config.yaml
num_hidden_layers: 15
hidden_size: 384
num_attention_heads: 12
num_key_value_heads: 6
head_dim: 32
intermediate_size: 512
vocab_size: 8192
hidden_act: "swiglu"
norm: "rmsnorm"
norm_place: "pre"
norm_eps: 1e-06
positions: "rope"
rope_theta: 10000.0
rope_fraction: 1.0
qk_norm: false
attn_scale: 0.177
bias: "none"
tie_word_embeddings: false
parallel_block: false
init: "trunc"
init_std_qkv: 0.0258
init_std_o: 0.0258
init_std_up: 0.0258
init_std_down: 0.0
optimizer: "muon_variant"
learning_rate: 0.011
lr_mult_qkv: 0.4
beta1: 0.9
lr_head: 0.0231
max_grad_norm: 2.0
warmup_steps: 200
schedule: "wsd"
decay_fraction: 0.71
decay_shape: "linear"
final_lr_fraction: 0.02
batch_tokens: 65536
max_seq_len: 512
doc_mask: false
train_tokens: 507600000
max_steps: 7746
dataset: "wikipedia_en"
Each number is 50 + 15 x the weight over its row's rms, rounded and kept within 0 to 99. Layers, rows and columns count from 0. The size before them is the row's rms in percent of the matrix's.

# layer 6 MLP up, 512x384, rms 0.0943, rows 18-22, columns 96-191
097:51 71 48 54 49 56 45 39 57 38 38 35 69 69 49 51 73 34 38 22 18 64 46 43 41 49 53 45 72 54 60 57 26 75 45 44 44 65 33 45 74 33 54 49 68 62 42 46 54 76 43 46 63 72 33 71 74 59 51 36 31 44 41 58 52 42 71 26 32 29 57 65 47 83 43 44 31 49 31 55 66 43 18 25 62 51 58 68 53 39 61 38 42 29 66 58
098:59 75 48 40 48 74 51 59 70 59 66 67 52 53 37 49 48 50 69 96 43 56 44 51 91 46 62 47 51 45 26 48 52 68 69 45 63 46 56 33 40 36 63 65 16 91 55 33 41 54 47 46 35 64 54 46 31 38 44 59 42 53 20 56 88 33 80 34 66 48 61 56 46 43 85 57 44 29 42 22 60 54 70 44 54 24 59 64 47 72 48 59 63 61 61 57
105:71 56 45 44 54 26 49 73 47 55 31 65 61 53 27 86 71 67 51 85 52 44 72 34 51 56 62 41 61 32 44 61 50 34 49 46 19 17 53 31 60 51 50 52 37 46 33 21 30 49 56 70 34 37 47 54 40 47 38 45 44 55 37 55 39 66 39 47 35 43 76 42 70 64 45 43 53 23 50 52 45 43 34 63 69 48 37 71 31 53 51 29 58 65 48 58
099:59 69 58 61 33 57 61 54 65 58 53 72 54 54 06 67 43 48 63 50 06 35 80 38 39 43 56 39 70 60 56 25 44 68 44 41 51 55 39 54 56 76 65 61 26 38 57 52 29 63 57 60 38 66 21 46 13 59 57 71 50 49 74 49 55 31 49 49 44 45 32 39 69 68 77 25 53 52 55 59 44 33 57 32 16 60 51 52 59 06 51 56 60 53 58 45
102:50 60 45 24 72 61 47 78 62 62 35 48 37 72 69 46 45 53 27 63 47 62 49 21 43 59 73 44 66 37 65 58 58 58 50 58 45 41 45 59 63 47 39 28 46 65 39 49 45 42 55 86 33 40 68 36 54 36 68 67 66 36 56 61 53 39 81 73 50 24 75 43 51 78 63 19 57 48 60 47 57 36 34 60 49 66 58 34 59 44 47 41 58 47 35 52
# layer 6 MLP down (transposed), 512x384, rms 0.064, rows 18-22, columns 96-191
097:54 40 39 49 51 36 48 58 41 74 63 61 51 39 82 57 69 41 58 45 42 23 41 43 53 34 17 71 30 55 62 38 75 30 43 53 78 33 37 66 43 42 67 52 44 63 65 43 47 66 56 41 29 45 37 33 09 54 82 54 56 56 74 56 14 58 37 52 80 47 54 44 82 55 47 47 45 87 68 50 55 51 68 74 53 66 55 45 43 32 39 84 45 70 57 47
100:25 67 56 36 51 58 65 51 67 42 41 63 44 37 40 31 53 70 57 48 50 75 58 37 35 41 45 63 45 67 66 48 53 63 40 31 57 65 56 44 80 51 31 52 68 32 46 23 51 61 24 65 57 72 27 47 46 52 29 50 37 39 53 69 54 54 70 36 61 50 47 64 52 73 31 62 75 77 58 53 55 65 37 58 61 87 66 77 37 41 50 37 32 80 37 41
105:34 49 69 41 32 43 62 53 39 48 51 25 53 57 26 40 52 32 33 66 00 27 17 54 28 28 69 78 30 50 60 59 71 64 34 25 31 33 61 46 62 52 51 46 44 54 37 38 46 41 56 30 68 53 47 75 76 45 36 50 35 47 56 62 56 58 39 51 25 45 73 55 63 57 39 54 18 39 51 60 40 61 41 55 57 45 37 31 62 78 68 01 42 36 54 50
100:35 73 42 42 38 70 29 61 31 70 30 62 50 42 61 22 60 68 47 50 62 75 66 65 47 61 57 57 71 22 39 45 33 44 32 31 24 53 36 47 68 48 51 48 60 42 44 52 74 60 23 58 50 51 61 43 37 34 32 62 47 39 36 47 64 48 56 46 54 46 34 90 38 76 57 60 38 38 27 75 72 44 47 29 55 57 36 59 63 80 50 72 59 61 40 49
104:38 49 43 62 37 40 60 76 53 43 47 39 18 63 65 84 56 26 40 48 71 39 38 46 53 32 49 50 73 60 55 58 44 51 30 23 57 42 30 85 70 44 44 34 21 42 61 43 50 45 44 52 34 30 31 70 60 53 27 37 64 54 43 50 59 38 45 72 31 55 27 53 46 46 68 87 56 51 53 52 52 47 64 23 32 70 39 39 34 53 55 43 49 22 35 64
# layer 6 MLP gate, 512x384, rms 0.0897, rows 19-23, columns 96-191
104:45 48 25 20 46 64 72 30 57 81 53 31 45 60 21 37 53 58 66 42 41 42 67 53 57 52 53 43 58 36 58 64 48 81 16 74 51 54 35 74 57 73 36 55 73 58 41 42 41 68 66 70 22 54 70 52 25 37 42 57 34 50 67 47 65 41 41 40 69 24 48 35 61 49 60 60 66 22 39 57 60 76 66 32 29 61 68 31 35 38 61 58 43 28 61 20
103:64 70 38 44 53 44 59 69 30 53 00 48 48 58 69 36 57 64 54 59 59 43 79 55 35 46 39 75 50 56 55 33 36 70 40 42 61 59 51 58 42 54 44 67 54 44 61 65 39 47 56 50 47 56 62 56 25 58 64 62 72 61 64 34 66 15 67 53 44 12 44 57 33 29 62 62 41 64 68 38 51 42 68 55 62 48 50 69 49 35 38 64 34 54 23 41
101:49 20 60 45 63 53 57 63 73 65 21 36 66 50 78 48 38 58 44 50 55 62 59 41 50 54 60 19 58 42 65 55 37 07 55 81 99 67 62 55 36 51 49 46 38 71 35 57 57 62 48 49 78 56 50 60 56 41 43 72 69 54 59 21 13 51 68 52 42 69 53 58 70 55 60 64 75 70 49 52 40 24 65 65 54 59 54 46 76 35 37 69 53 34 50 52
100:31 67 45 17 58 53 42 44 54 51 20 67 67 53 69 41 37 21 50 31 54 40 66 52 15 48 62 44 42 48 74 44 52 35 48 54 27 33 71 41 59 53 67 30 72 51 13 90 24 32 52 46 46 59 50 42 42 53 53 46 58 51 35 51 51 60 31 75 17 32 75 27 68 71 24 42 54 48 47 82 45 60 26 63 49 36 63 48 41 45 33 59 40 59 50 43
099:49 69 33 37 73 44 38 47 53 73 30 42 79 55 59 41 41 47 38 21 26 46 40 60 49 51 62 65 71 48 68 36 43 72 50 74 58 59 43 46 68 31 43 39 71 25 52 67 48 42 54 42 37 58 57 47 39 43 46 56 23 32 47 24 32 40 56 52 50 68 74 35 53 52 53 43 66 66 25 32 49 68 38 51 61 52 54 25 65 40 59 66 44 24 66 53